Weights of a small transformer language model: MLP 768 quick GELU, rotary positions.
Each number is 500 + 40 x the weight over its row's rms, rounded and kept within 0 to 999. Layers, rows and columns count from 0. Numbers have three digits each. The size before them is the row's rms in percent of the matrix's.

# up: layer 2 MLP up, 768x192, rms 0.116, rows 100-199, columns 128-191
# down: layer 2 MLP down (transposed), 768x192, rms 0.0906, rows 100-199, columns 128-191
up100 101:522461502561452393486518438496508473452447483498533505495582566501521468466518552495546369527565499494484542524589499517468452534516528546624498469451445552531495493449499498576517504507510511
down100 089:500458550543529487500480467448514579487511500514499547484531481500513532482466563529461598468505499476521455469515498478459499515570533467455500555468527472448495461448525504517474465412535527
up101 101:506537483484436475472519464585390470437548461493486476549572442511557509474512477465553487516504515532559504548486520484521471476485492550485515447446501550491417511500542528468533441555530463
down101 099:487479568532514479478511515414429593582528447553464506486502464529521452470484490513494534397514581513514562511533482485477440454513492458539477543522472482539538478519554478485478481498487501
up102 096:549461496495477514532517482513475488473537516565558434521497541492524608505564471487547474484502505548458479487582523526488524481456465489571470533482554506551526546439521489480450471490511541
down102 097:517519476509558529454558517564563538455439570511514500484505463495532544530557485454455498489510474467514470545506492488509518523502597435476475557592469515491512464521498516470516494529482538
up103 109:528498466436433496451458453531433499521544481484505509510489501518516551471485523523557515598565459434513485460424464446432482462502492532516526542500466499517548440468516458522465498505447549
down103 117:587498434482474480471547463533492490543438480469462545549492507525495538467472560480535492530427456474440554501426504487432434491548492491500498540558463393512545483462477502530472522450421567
up104 099:541543563476510517525568500492499448455546524557524495503581481473512481490577484521586461454570523531500509502481524420551360425543535544492546515506498474498464506491544540491472497484495522
down104 105:590504531502438530459578523524475465544481602458454472488532527524496486519463477526531503552460458487487520466491520550519530500518501494523408465451398478532510474522435554558415433500547498
up105 092:541432492544456497446513470623444516486536505513541534533461498501596519470495423467482481516554506503484534542488407485424549508611435580503446574502446530519512483493491589506520505448436450
down105 092:442544456515511501523521502544464491591605546526473519515543491468525473544508580483497554504543465469514434473469486513497528465504494480528490460467495562500477461433479471477487509484468491
up106 099:527480440498411486505424429517519518490464499535538527553482563537490522460535498489507479549457502552488578497478535443442469485541522506630454479499512524513479495507446471541501558454557523
down106 105:523540517525493548500540484467581501493485532486521552422479475456443479592541480465482473500450470495452499567469522543448530486540533477586476472448471549528454572487460487537509548480522572
up107 101:527457501502409410449475426516513514499497423395469513538588519525579551464563471476485489547529461448448537471469556504521483515535528558497525510466471514510515498510459519490466480492601528
down107 105:567506538520493538484512485481495503497500537444486520533511532538475488535551456503430500563535515460527589522406447530494506466477530479523516481530398543565470506461515491435459473503575459
up108 101:521540519503510496454538508581487432575493519546523513507526493488515465496607495512577505559448471507537497551508499505467512493499437504482485518537526528546565516565520524495520470497542457
down108 098:524452468481467528469554537479566504535413543496505538438539489486494467493471531554564523493486465446465520556511525486455511551503514480412513441511493549476481525490492473478506477536503486
up109 094:539520564532463546500534431595421507507516557451543531559493538524554499561578423508602501485556461570503466472517461526557485447483437529552481507462474499515466521430515483532527385599504529
down109 097:547498482478485592477475479528541562470452516477426566481489494518497437570507478538534493447558474510471530478495498521580497444493445543435472481530499511601515549493482517438477395505468458
up110 102:465497488527464464506510496511534503525444504462507537550470513470444540492517549490486444504541452488494537519463473498523464507566516488519452541431485524564431454467520508498443501437461502
down110 100:501455477468510570443526454556551514517525534518520508489505429535452460512498489519507545494427515456411532503578467536556484491440465495549517518486514552515489576485452516508512501499448511
up111 094:408492493555471500537480504515447501510496478505485529480491503552553442451523563470533392501501511499572471484500497527474487471550476472558454502521445505539492496514505536437482454559531520
down111 089:548439506480489524584541399479542456561534574463508517518549515531413428575455508501436566512543528478445541493551532559422494532493564567518452480474559483541505522501480498479471519465511452
up112 103:524502514541404398497495463544565479596475462445487561493533491533548481509497540475511479551513451510431536518482501560489485521515541473516475457477432503579531457499535504499525501572555495
down112 109:589455517517536511462490447474479475501521430478478535564525421496505442481477438549481421509462578493520508498434543582552507532530477534535513517476492485575501466503543486537421456561526560
up113 098:479506527458474446467489494499516481586495512454532520454493524503519529501514512371539525560503492506512513557484472528520507513492400443600482512510521479522501535544445472569537429449517502
down113 095:441479480505551515496477470558603440532556489548434468513505541493520493495560488470512506483482448515526429536449517467551503502539539519512505404499511534501528444510433509522487444496523461
up114 099:540518507522482541492476416568494431526517480540470489519541520522548577440606530473533397518502497584495558491524504565428476459512437456552451485446562530505508457479545513482482474481490472
down114 125:471512511536487539538546410513503581547512536518520458521507481492509523441584475457416488452471471513540510518538467587410490477478503493443479475451498540560476496497545518438484444458460514
up115 095:479547503533466472486490541525507547467537449462553518533532515515477513439512526496528501562472509540536511489508497533473412460515521478490471563556427544496534584485470558457526523463569525
down115 090:559388432440538491453487466498466499528542499564566507525495421480518482510469491547482542462559494500477481489521471486563494469462483427449505469578470538492511505563485480488485440533538549
up116 104:505512557508487457516529538573423496510390410492564579514526493540550509447539550468510519564422388483498482480568500545480521517488458508547493454467452559579498567510507505480507447500507516
down116 099:549480533458474487494507459530505531500478413504481474524423435485570495512468505460446557529426497506465538488481544489480562552477523527516498466532521542533546525502523474519531542474468451
up117 099:502617553476482440520474478604519454527570516529508527554569526538547497506530471466515504517515494527566509507506462471531456453501483543520473536521470479515446542456565513474514485554571558
down117 106:493569508544509517510555463500464538418486489500505523471521544517469508546526466496548498497431493495560469480543468491454454496423534523506461452485529523504537542424552512501497458453445500
up118 109:453537482498479521478449494503491444505509513459573494527533519452455556450573503470580453570498534453429505552535505533422496499536473425551461571486475517506487505500523485472541476496540557
down118 110:464517484504566521501484562528533501454503583477437449458485513522503450489522445445571468522491479449452520535523478424379435547456493527447522511526510503481484428479445509461513475509434479
up119 103:569501523488426450528453411484470471518517486464479557613523524586523514465499490475483501541500435502557463423547439495502533459505524519517501514526547471511462485476537498523455526574504535
down119 107:559495554471490564509499424497462534473515550449487489519434547519498528483544537483536497518484492488550482447450511537488547423462502579534531511540452465513556507484539439456494462525509551
up120 094:617495485481505519520571422515494442546492526511535462501560550616498566512523501505529443514503525485444547485496464478514478526500564526556532461500511447557529452520501475503568470503523478
down120 098:466521495542502566465516579516520530538433549513507486512513480517554495516456501450538561500506456550535466428543493577472478500536470528489569484510482492406507522450501494500584490440441536
up121 105:514537476532463493481489511500509521490580486453541441491540510487468560486570490472535469512575524459546526484512496470419460519573500476491506489477501480590501482473568498527458519485537463
down121 110:580478465505526556460533543543487493510513566525472440482502517481428571486471540532500491506468497506521514522439480473478475560453572561504471627554530538590448472455486440453498483468496527
up122 097:512516472479424561484505548539462507514517524446516567536496542557479546466531463492535468517558502540470489512450477551497506458455496400515470514445482450496491494479553513507452511480526493
down122 097:490460473458513565537446489604530518438522531544543569528514481507491563517518487506462515510475573519522553516476581478544548574494516508451473513466549567494524568562489523464512548485436546
up123 103:485525540494518398478409483501461467525501503462521510524467527502515542469550445396503468498484467478460515507559480491442532556588495476566480577454481524551430540480513493444471484440505502
down123 098:541534452459494505487491488539519494470538475519476421440465482531549448479558440513444497520485393486535508568510548490496496442535491509515524477556495500504563523449491495411487510489455482
up124 106:559441500502562511507465501520462399510500482489486531546530475552506479445570498450548478477518457470494460448527518491478455478496478491541419578460492558530480507496593497485549457516579510
down124 113:604421500510500526526477467465542429547463513515522508517494460440511525595462522553507550532492624488488528495516471492484518474517495504515484477492507538539481487459493502595446542530518486
up125 092:504572505476468513512477495466495458530476491550517580536514507518526495517490509464575466546490402569521459516482539537562448423497449409505458538520555515496454486499531554473513456586516502
down125 088:480519478487501454523439516494553475482468533442433516553463511496372508536528492578445516421508538497452517518505475409480433545450518492556462470515473575548555537491501463495468531578522534
up126 094:484522516382427502485477464444489466524526484474535494479560580579441484457485550461549475424471460525450578518496504516572493498531537478541486522490432470500498510529463485458470525525498515
down126 101:504479511477499488500505511505567576537513580442511520520545528451576493455553484534505409491434435414539498478442478441558516417496433407461467495491480518528421447539511447460490468481408460
up127 097:535488512526448505560468534476480497554588509434583427491501494490492530513588497432616516517523556508473521519491543479474566463496502506557475477523529555542464541455581457520462440520480472
down127 099:462408533482479543419533474483524532504542528536472436475512480480506457505505559549410520520498552528559445524466502510547526564466587459500438522568476519465516547542448449544553521521510496
up128 101:484557433559487517475554520455461476574548507416634469564544506436548539487595431516561429487530507496491502517537455523469443447534484491547530534473499531551506537427492502439473463464539509
down128 099:521506418486440577484492536536483528463469592457518570479517486420516544517530492457492549590435521481508525493559605456479456501520487445559498522522534489480561469543476480437522469543521561
up129 076:484522513492483436467455482487462492508465521452518491469509544497599524493494493484519453564457449553464503585518473525459463519588473430498459546480523536495470455468538519473466480498539488
down129 095:465522526475431456512517427498482527505498478498525470494533569479572499496517471460526440624467511531464540512542513516455444459543442464545481510494531550540472504474502544496495494549551543
up130 103:569482500488480510507507487479498449545549502557569393504523484497539508518576510486487458537518451518509578493546536429451525524485523495443536482478503538546560492417553498509491518479535539
down130 099:477503490541472503485509482509520528480471550482519540506499559458502510493533458501490602489494510503486551563541503539455441464469460527502422491458524484531595522479510466462477506495518534
up131 099:548546507496480473514576482499507491522532473521518442538496451558518450558586504507519519517515479509481568479523493563440508506530548407511458462466504497521494606532550491491551438432501490
down131 098:500456472524454527512486510487572564486503531585498511499520482509483435544484462512457542443455427479452429486542427556474534545437462529438469446533446560530542576513483485562523531541523518
up132 104:523525532492482449491521501502481500535476535551545469533524533440435465491571480530551467472488502529526474543499457476497519390489518485593519491489603434479480495495503537475463379493467496
down132 115:536559553476533534459544503522415484489447513504473504459454530468498473501484458519535462510448488513491526533562511498502587434398537402488460497535394517541474502525551520510515465499542532
up133 104:520510540472421482451573429495458511523538457504458433583607485472500475522503570488482468454519533519502526456480544491529470483514498531518502445473500510512433521482576495616486454431498498
down133 109:473461484435484520453513455482514492527471498470520484540492527458527484561485495569561489479460553507478502483521554504556436494505464528430500489495548450487380515500554549570475462503499626
up134 111:463508538466461474579482441585444541520526475505515484556578548526585486472450463497535459541523527544549529519459498481422435395559502540501462455452541467559523538411527550519498477574507529
down134 111:497536508537491488485502531476506490486502498638496497408467511472527506517450494530531462452520481436473520447534508380506477484497529431538485489507532499517496473466472490553574535445478464
up135 105:462509523489494507469521464485426487521390460519524501580519455448603490488520492441546477499545419548495492573597492548473525472530497448543499477535492552563456488502540549440494449502529549
down135 105:546492524499475461529528475524497451469506475474512473491555471558495508476526437503524439459452504475501514534536491420506447450561552444518561464471502429503506538525538540482543540527510559
up136 094:530540523536497528428498469503430463492491459527513468590482472517585530470483408511515469468434559497487546541531537456450530474428469512490458533466524544537462502572544558481473438501509492
down136 095:536482463451523509433491576500519575507483496544572472595453542543517590513448564492491496452549482502449522502476502489533585439529485488505457527549473483401515545483504560545509484506458472
up137 096:546484553491473451459491446460444535553512491509556493492554516441495568418522477460526454466487469525485459504503545501472438470536521508603483477437487516475483525535508540506466526464448530
down137 098:566510470506510473507528516418474507504407505461474562446500554433552583543532543548510516438534496499568468419490587480507495506545571427445479470484475484572495493459494538474510480491496451
up138 090:514520532563530493531488461511409420548577462482534467513542502482506527417580517489481398532477457476523520465463468481450496514444513398469470456429484556558532526484546525555519513465578513
down138 089:454550515448579456411488494436518493509526562532451466472523514503479523540496554426495515540413539522474443476516475507541549509573537474500566456528557537480516475559474519464512495554417563
up139 100:523468547504441511458483543527525431516562519464526515498532493500570545526579467469558533521533537518489537568547420521488519518508511415519475422531551483553479479491565528529464504533515406
down139 093:541596531498488479498416498514489525485471541521506377470536559483469533548466505561572501484535524507447496469497526458563530463525523478504484544467476534512503526502415469501500567488500497
up140 101:536461509508516543449491554508549414486556492542521448514550531468577483519506501520480538501503495484564527516475514467450441416535470521514498491512525541564483488486494519517488448427482520
down140 100:471485521452547482543478536456507442466490520487478501429448513460436518534496542504559511450534520498526459572410542494477558481476544539536494543503521502461428484453475447496514405526451580
up141 094:563538482540505489564534483573494518528547567421514475603454543432554578519595459472489491479521524528514501519449529496497538430501527510477464450414540466514448473455538499487478466539456483
down141 089:514479425478526499442508508456459481536513553517556465445504503543428487487464449482479571510516399530457449478492471538485462548447429528502430506504495524541498497469440464440538516502509443
up142 092:478463500518481462530559499541473426496502548513525443514500550577527525513510515503512451489564421492526508475479519456418513443529489483502512480476487506522533507464551528473374522484392464
down142 087:417426485516486500560550469460483490440565497486476508466477562487461469516465469507533506521520438540491521531520542520536516521451483520598431467549510539607525513499517420481508504569505493
up143 114:520548471574441500497433475505503457510514454549571494540463502562485499539518465548576508497501435514508605549590452519471446470505533462524471521475442495538413517488523491513507478496411501
down143 111:493527557508507467561499502483418441478460419461565512496521441533508538514435527466570489489492462500530502510530511623454499523494569488456466530446479464532495415461518499510490493420444457
up144 108:457553508565501507522478454546514436477481488525549483510508498523543460499480509477540486524473483477492575494446528478434507447516445462459419543477513505518519518531503515520510494527469451
down144 105:453539453473462490516478528553564522507509500557515486521500546506476459447523557471567482497508478484464538553509543543492464547576503501543477513569505511498567526565454472505448504526473532
up145 112:463599606568513500465488509495506463517515441504516445535530502467522562414589494506493499465449470524482542473505438488529370426509424501486435475509505449592488563448509533453496451467498530
down145 113:452493442529469506483513506450450500467592415517478462461503494555547589465540450449454507511500498466423446574567548561469454470521539482482554462459583528513501515488521449513461477521498482
up146 098:528517506485468445469461455473575568545518523508539512529511486459524527548486528500536446524451473556430559492517556523476455414538465491514465540510542470521513551521502483467438446513507570
down146 089:536413491510557410494514487500459555524477524506510477450575500573531434520459537546458573582493487528482482488495450528458488516558519433570490502473533506557467488525479418472437553531537509
up147 096:497560438448470476453490459520486453493528503382553431540517461466588521490501458558488510494510490528536522539425567494461496467484524532497424503465497494491487483507501464414477515484442480
down147 093:427443508526547544507538528497469513456430493554464561446503462522537533505512461461504492551495537466568381546536466524493563436483529511579493476510536445540555564562520510597528457601576507
up148 104:524642500559525531464432496485477490509551518487488502492527531510481480525484518453547509491520519478513525525569491479459463474500449587543484544439483535540492551441559516518505428460574493
down148 094:532407501469444518477476455518571545468429507462493512461495459425503524522512510517472442571506491483505504542493537511585532569527482480505561537424524586455452502559447485572451519532506461
up149 092:573553474513481485457575530529437489523565441517590500506527552512524560441464463495512490522495589550452544504501494545449461512442544487521527539471450505524467501477514445514427478517473524
down149 092:425505409507494599567465475488452488486431502460408448532509499513466459604535502497519560531531479506494497476587519486472458493467497538500473489508585517433498548608506429444465505560470523
up150 098:597554515449468438456466487464463504497468504579525479517560508504504542488507467453508456592483440598529495422515524584532495428492432490498473584502476538545472468471481529536505419518523490
down150 096:469491538507474478501535513520538566563472470444515493388516509529438466478397462557595446523531513494528480529497483445409502527482477522467537543544484545584494533495471540515480547590470424
up151 101:485516482515439507493546502520509451489518462499522499500505527489576485537458512558539496483451479446541557512505436479525436472506486433536531468499581506550529562552513520546481394583478511
down151 094:530593472484542470524406556458523484489532525483407472590509542449513512462472529460481501426556398513439507497422468508505514472557495462511490428530534474491464550505492503527521478485489540
up152 095:558498556482507501504460408526524435473461495494530408531505497607494475485486562507498523477427472473541551528485557478410455498510521505527467482505473493588466572493501529493507496433497577
down152 111:544561500489482501446481497447454517528524508534480474497502500492469537503498480484473463459439530517548478521495557486541444500485532550464509470437483584580467512490483517513472475489533476
up153 106:526544547549468493485490493527425532518529494518530517562547495502442519482517453426627458599562456520519569510524463502487469550488572431511518505445512475507533504447450466480469546557543555
down153 105:491560442477485491459443477472491480453482484539472484553466507465454475487574412476483550510512513551593515457525535421516519526462462507477512426512519509487506497447463458460494503519507560
up154 101:445573501509493504423479442533480469496540490575547473535477484494587498492506479522556475576547504540499503497447487436482443459449525448453531497508535501504446492543563491480514420510524512
down154 095:464421485525529503546505490441488466454436522556490560430439468581485511505513540550567584463551510524515532494529472503570517462477448474565490499503516543491522510484570488472464523467481430
up155 099:513522513488505463486476502530457463467470424493503539485524573548512511452467482435572496467553465482490524462543477527485504463489521478501449496489493510494474549532510512563531457444533533
down155 095:468473493468524530541450557516449564485451502483433505453488489543452529555502471504505549511384563466502571492473445480514456533439550523530519462473603520474486485518567505575518566516448507
up156 089:464519499518470490427562492551497542520460465519565497580546524504517516491556473472520486495539452507503498568551542461458472509490545412475480517511484487523497521431508531571504531506509449
down156 108:540528509474443474505578409493444476489500472448461470508516555499496503486504483503493473528518518504477556579543560543496451500541481481557498516500495513531541560461522516562492477524590495
up157 103:525566497432464528436508502504506526473582467475524451493537448479498512539541501548514558513549511537494492507441458519570514476477515446492494440477537507536489498494539596480531385480510437
down157 099:501509463517443505504501534473525505452431512590511559474499509461466538504526521458495503505516569504538482491461502426552587484567465529561456568498508458479543498515482546525425451473419540
up158 104:447556527509490508515508514506502474472538474423571519504532505471481544416555509501478573497490524482566488534493505464474508524527515459474534492502464522505528499489514597481541505486409436
down158 111:528488575541469534520486506495448527524531412495438548527504587534512472472537481506478535491465456534492534512479525531409512537496510514509542460389553495579477494458590496550517514524501464
up159 106:490511507439490484447514552479518499503477498556504529496476610479497512473568489437545511549576503522523530547529494482495413478538526503530486486467475502522483498446496560561420493457496533
down159 102:503403575486486467499547447489530509488475496413453494465458488554435517502497520498436501502477518572519494498560471521577480526463551539517403479565484505479454489542566404558490532514536521
up160 104:570482525516403425507486388564462500526576526515508519464500479555487531505604515516526431565480469521509496472608492501491491543470456449479450495437507502525507489508513483575508509512578514
down160 108:545496530495541501479502465464505493522492585560487544532467596496483475542505520551537408506472472531480464549554494501470528528425552487455483504475546517530553480515491497554462571464587511
up161 106:519524455503501392450464448541516441537480436448481482544506524519561476455557490477456488574466474470507496464494484437490480578511445524509469439514516539601540590510513632499479423452519515
down161 097:468536389509546393513556502544478483539478512507493534520544482489470533504466459523554514568544488489445515539497497471496502509474537501442398400551511465548531467462506441507500493470477415
up162 101:486490538451423462514486462490539591561427498496559487476494545494481500508503495457558538530474477502491550479487530553514424439574516417515499430519511464523506496459484525501512444523513447
down162 100:528414471481517497475526482547481408497448519474472560519511513541455481527487447514527524502521524494443514550521548563514501460453429517547485527495510585468593444525448557501433480465439470
up163 114:519524536483434463456466470492509499560471501455559525459537535484657561507580477520574516551457498515500556512532470448472510435527485436545481483519456497538477573488517441517509474518475476
down163 131:502487539511530511463504546488518512497496466477486416488522528546526519542557485494499499469396472455459410528473466532492489503495522560550561501486545492538488570528423488539400547520452479
up164 089:444564530568521493523563468538529499550473514532529472525587509537492478469556493476551396507521517421491576554469511519480473409521427519486451479487519454570467439531487513490512473461485534
down164 083:448540459480433513457472556489482491482508535530510477453496461513430464550502515479571512554508508505490508418489504508503477540523481510491464538505523485495533538460503497450508489511533527
up165 103:517532543533498518469488520459478462543473485509551460568502489526529437493448489444497426477422444520481571565554475567423468493577499467516529539530477547536471496469525595478521502533456484
down165 099:515490511471511528538504460478569558530524468525553499606577527493601492556504581540426450520497460547515526453516483533553475545539507543487457459454480500521464530601527530566481429532486478
up166 105:502503502537427521453484507519506498484536434483507454499533527558565487517540455478505505492548464503449504554501530526449533459495519412514487465432478519583498513488513482503515400449539521
down166 098:472500564479456473504520476497529506466539486497592483495503518479494488536473413542513543534484524514495477566549543585515534495465511457516498449499524514611502462483480513482435528499539517
up167 104:579537542485402464511517477479537472501492439477524528502523464527495571491566452490498472541431524537515496512581549552474455543552530501513435541477521459515561463514487525573429489536488518
down167 101:476519444497466443524526478507519513537536532536596480488531527491459504480483472535520496448533523407478537471482443442545530438494514572510451474535487413463618517516490566512468512566459469
up168 095:462487492488537471455467468472483548479472477479528507534462478484559435435572554504565430515531491483506551540485460518458452475529469463563479538534427510550441490453486499546556557509538583
down168 108:522449505480531591485512530539418534546552450448509516450539551557526488486468492479612505430527539503432521556470573558494513418498426507555516502507455524528482474551496495558478496557573506
up169 106:517576533515529523459522439499508424522522486551510422530476430520468474492535474443526508472491570477505568519521501544468421518503462409467501487537551512562526558463505510512523519495512515
down169 112:546527564512537486477500533462518449477427473653517573536466513524504488446502498434387567452531545492489492541484498547481467573546409487534490485574491502594453561553491491530479479470505451
up170 092:565557517450549521481566460465477453479534490524543539552497558512547573532545458490548471520507498516469468534423560536550498529466518482534371557476522520502559466485535513523426469491630505
down170 088:501457510506488570512494560534495469475508530501505457544489442540584505490456526484527502466514522509510560505537455475444529573472475559439564514547479504396515501499469468546448462571442488
up171 100:521536551497490495396501479506364468553527485441502504590548472532494461489518482493511470510467495561512543570515575519459470501572474478553509520436389488498465571419482553541486524510544519
down171 097:474461517505551457547480442479497573501470518500474458477462513546463500508481464436470519518510524524496528490469489546467535602498483510493434438534440563513475523470439580487438495511447430
up172 103:600575482489508464438491479518486410539477423487547528488524470480559503441526439434503483486490516477507560494512466523482459494455451398512500488475541518507577571486518525477480457493462520
down172 111:430527524550481459444510432469471444480477481555518482532556439477517485537538496527478518505499466463492529508528543541478409507550504537503475470505454534554474535482495470407497542500449459
up173 090:504511532472475442535434529486430487433459488498471486519526507471555539490532437464551536512545466582415542452545496456428498465512458496519496576522461498481527483456533516536531433550567551
down173 084:512446494444564521564512471508537541541588562488579455520538482484498451516479519521443481476449586471524496596533544465496485510508499556461533493487499456452566498479514470498442482428464489
up174 098:485526468475518491461569511510501474510503485502483494566530508490506472472565477494524516517485541521464543549483420511519474405518506511546495478496492536544520548489470589440474432471450480
down174 095:489477489443600463534531509450477523493506574485503583523517537481481538508419470524553523501497466597474457531545471506527591517520508556508526485536400498503532540428483525451472484472519482
up175 096:455554499551496498494490516522561429534485464548525527563488499526552469459520408465495483523484479467534603540514567480405473536532523511512463488478621547530504566479510596513499495509479466
down175 095:561466477513480454622561569480463512519532499488509428514508499562465547476439461444494535460435523535477543459484605554515482518497534517500488597483500511516543447515430512444538618489424429
up176 104:529503505386473473501575502515524542577492528534555467516554468536507540504465437525558455502466449563534461509568470481555422435550464556453458557523495482519528515452486499481489446578524520
down176 106:461470527508495554462480494524567525600434517509516485554471496512433490539466582499434570529477481453479471487483524514525509467504476477453560483442491540555521482456534520490529509454508498
up177 107:614492507452465438501470444513471513514505493552526458517496515513482584520500459475565494484471477495512551591528520486477473506520526419487493537501447489500465466494547587472466499553550547
down177 097:509503506501554512458443465451491453478485472554473558433463536498562525492499487487468488556481510511444510476537528531537545430470505509537477461437537545502502450546510507547570443521523512
up178 094:572507415518497476454477483529446517551546415469566483503498473552502567428544583432548448498423462475475535479518553505497465525490445482530483505533539496506468528535447519508417520452565525
down178 096:516469543538508540472473486526523460433510461526507451436501553527478548585485517496498508483553507501488435461464484500589553507445549456577503544527453406560523565588547513482541527494575524
up179 096:563519518503461463475494438474521458465488508399524472449502473500548504487536459504530470509517453491515485538483520470493528463441492554530539449475473582494494518438514492437485394487482531
down179 091:494503369435515590457600586503524487553507472492527526468494513533548443577437576475498576493554468525489533514524529465452568471496558471513555571544487455547559546485493478542511543420560542
up180 098:470482472555450514481534435529434458447544497485530445465573576498563594493530462500548487521505502459454610525488521464464490482509489470484478479438512460504501455431490567529457536458572541
down180 088:472496438530557469519445519494540484495456542527488498539556470530423395476475528533559465440440508491483454497506414494526500523494440536460475516497471490577451528459478483424516470420443522
up181 099:533484527435464491448500506546449464477559477515468501551506442500519520436587451536534500448461498504467462464544532463460451444469500561497413477435519560557528579465492578529456396502476503
down181 102:483492526541490550569514563520485516585504485502535531485531505532480474474389506437428445501408556386522541563542470435528503478486474504544415601526445527530493507509498526486481502536528479
up182 105:505507583530491468468512449490499453548510496488561483461516534485509520527560504504579468550575493508417449574498481512506475476484393513568517465508594498510477521501529547520480406453505505
down182 102:508488480484541473569559496543494503463496472509505483605574356501521471594509547486488510482466517406502415511516528532491481498496515394524482494583533422536487463472453477434458543498445514
up183 101:456537571558462502466441492490433501515538470477527483582595518478549514425514461514545458525549542551484479500443464487455483472519420505502513500550530486559456465483519576486488495524562531
down183 096:513522491454534522522507527417502528448506496499499518424506526520558493499509412539534551429582539484468524538494534446498508535495589486535468496500498482582476557527455464520521522484485437
up184 116:503507500515478482528452514513438509500532516439485494512491494483490473453573555428509401545463531525490549491522522558465504543540439452508505521460497499539523558426504493509476544426538467
down184 138:495456500513455479535496505498522492532556583490427493542521514497516478488513478498488457469496540482496524577442512410460464484509516616472424464525504458535519464424521490485464494513498492
up185 099:579500519518460465523448482594477455579503485514514481547487511511471528544583496531541466510470400514441465511507474418501474563483524527557499511438488535496486466489581517498434503499466525
down185 089:444428470453533547500495475443478460495501550478439518449505498506527497443449483555587580465416446518476493540478538512520524458410443480509494497593408439459554524510447458529593551554589479
up186 098:489505497503431482528539479476415563480511414552504442470461528493521538542543523455592483538545483543515513490542505551487498523507511393499472429481533558530487523476563549570531450499492540
down186 095:520529539572521493492512446514496428495472481501567477448497525547427547508500475493504524491513518511437528457472566514446474515447484519484458528491510445503470538446501492492496528476475572
up187 099:492532520515507484489573475493459506491553445471512599513539530580497503477546493485545528565468471512490484514560493431474457558507417428518450459504575544545468573462527513563517464534521462
down187 092:505529584511528514481503477536542492532596537506457574522520565537523463519479563499530439494533501486468486497484521486507559571496490531551489492540485447487505492503490435457485546531482421
up188 101:440496448483507422469594497466488480566422440440464527613520456467472482469485477541512444557508484523519517477513458530471516474528573531550520431401477494590455474506540484510425453461541453
down188 097:492476504498496487466458566463503476569596486571504445507534478554550549524438515565515481464511562519596497482550453458531409492538474504562513420500519522409540443546453503468454459569536544
up189 110:588516561450487525404441514436511464481525518482533465493486440519494508476539427475579474462547508558426469509551481529490450545520518475521461566523488510534452430441551593536499411490564532
down189 119:513509477471475474484506438503500525474518516432503463576495443480422508487445507471477531406478520432504476510488568508522451559472462448486507488448451502559500507463549541504484473540596576
up190 102:549473507504505527525534504468429467483538448485493414551504495539554484465573538517521478432585412534573462407529520524459487477480503451523483544459545582532416435461547498517495444523478483
down190 101:492488453541490504397531507492470505558482538488490511475502493444476545546520502538449554564457485481445505593425454456522467572561474469513576518537404519460525467542505542505501525445465534
up191 104:494597568514501480446473502519505449514554493532520454521513495541515523506538536432529461468475461493534504548570523457499420540520455508594542528496473519523502479511550562453556393507469480
down191 101:524511498545511509514607457491535539606494490450530483498468505457559587468469575460561504504530427447491498476554511554468481474445552480505454407543449518491527500511500501462534495509518419
up192 102:532508470438469431524501475541496528453484521530462490499513498530505512528540527473479506459519552412488546548529500473485448542563493420520480574502442505520548516476521546465488484508446497
down192 094:511481462459466483562541531535419495478530472525485528461546466516542495471517441559500576501495521438633484486450576470439509512442464498514469510506542529518515395458468493605484468499467543
up193 098:491592547500491424518481468488510440508424452499515489598537558484618497430531532462578454503554441525486456515536523545444576470484507482481459536503508539584447459478561519561521490530552520
down193 091:491481448516474567537501561532517544507508526600551456473523481471445514559423464589427489434534498496449579505447433422480442494476561542453485498451546527451538464502527511515441530581527566
up194 094:558569505505478523439451464572388524504485446484520517543476560469547513450540473522551542487416537478529502530568507505443452450507544532498498529529526437482485496533516532575539494540495454
down194 101:451472519507463463511478534452568490545534531545526544454544454540457444553453511512480426478609421514537455451458451513512542535481488528505544484465494549548526513481467482444461537476493495
up195 109:507548513532508468486515516508477506583443495472514534583508529515503534462533388410543513475430500521468569586598435504451446452577462483559496493513492460544431535507613581504499524501467528
down195 110:544501491563474490516440437556487552483459451464517545512520455528495579488512470538390516454445544469546506462561487453482515518547498513471434468505478547511477559598517517508501534604475459
up196 105:531621557535436494508447506490534501485486533535538474530496505496495448461501536577539488516462515547606464463521496412470440465514482490546524556530450445528487556418481529503563413538467492
down196 097:441551563522488487584564516526549468499482479497440544514477507496498505521464541475611501517465489517377465478503499466451482470522447490506523538525475532498552527504514480448496464403476519
up197 097:471608550486497486429431518579469506505476472422536509504492519527475497460502500395511538535449481536447588542545496496509464527498488439485492498526490576477452592492544536513546469481510502
down197 096:472494506550505445509513493480572501487526522517459477439440538469472538495441569508518498468482488449559455489445501549496422524477527487484495527484465539512455492517486440465567558577533446
up198 108:525538556543471530492493487593531419466550506523534539557510520486459466489521495470563514559495511475526511547508485424538503458499498517429494523510513529539470555435503589552489511590547538
down198 111:456514515533518615523487484463517539458459527480549482508472442416552511436447523474478579550515493507469443464515480558494528497532504456471482404502549510472516564440512511532514464510508562
up199 087:490455526480512475515441432481475470506497507497506525536535490502550530460565452491513444592462413502468524519575442466404525472568457477521477548486522516518465502440506544499513501507557536
down199 096:500515453455464483499467430523525530491503510534488513506488537483562578469563476519512489556472536561510524524524460507496443506506443506518464497502576513549470472479503561508452511497533506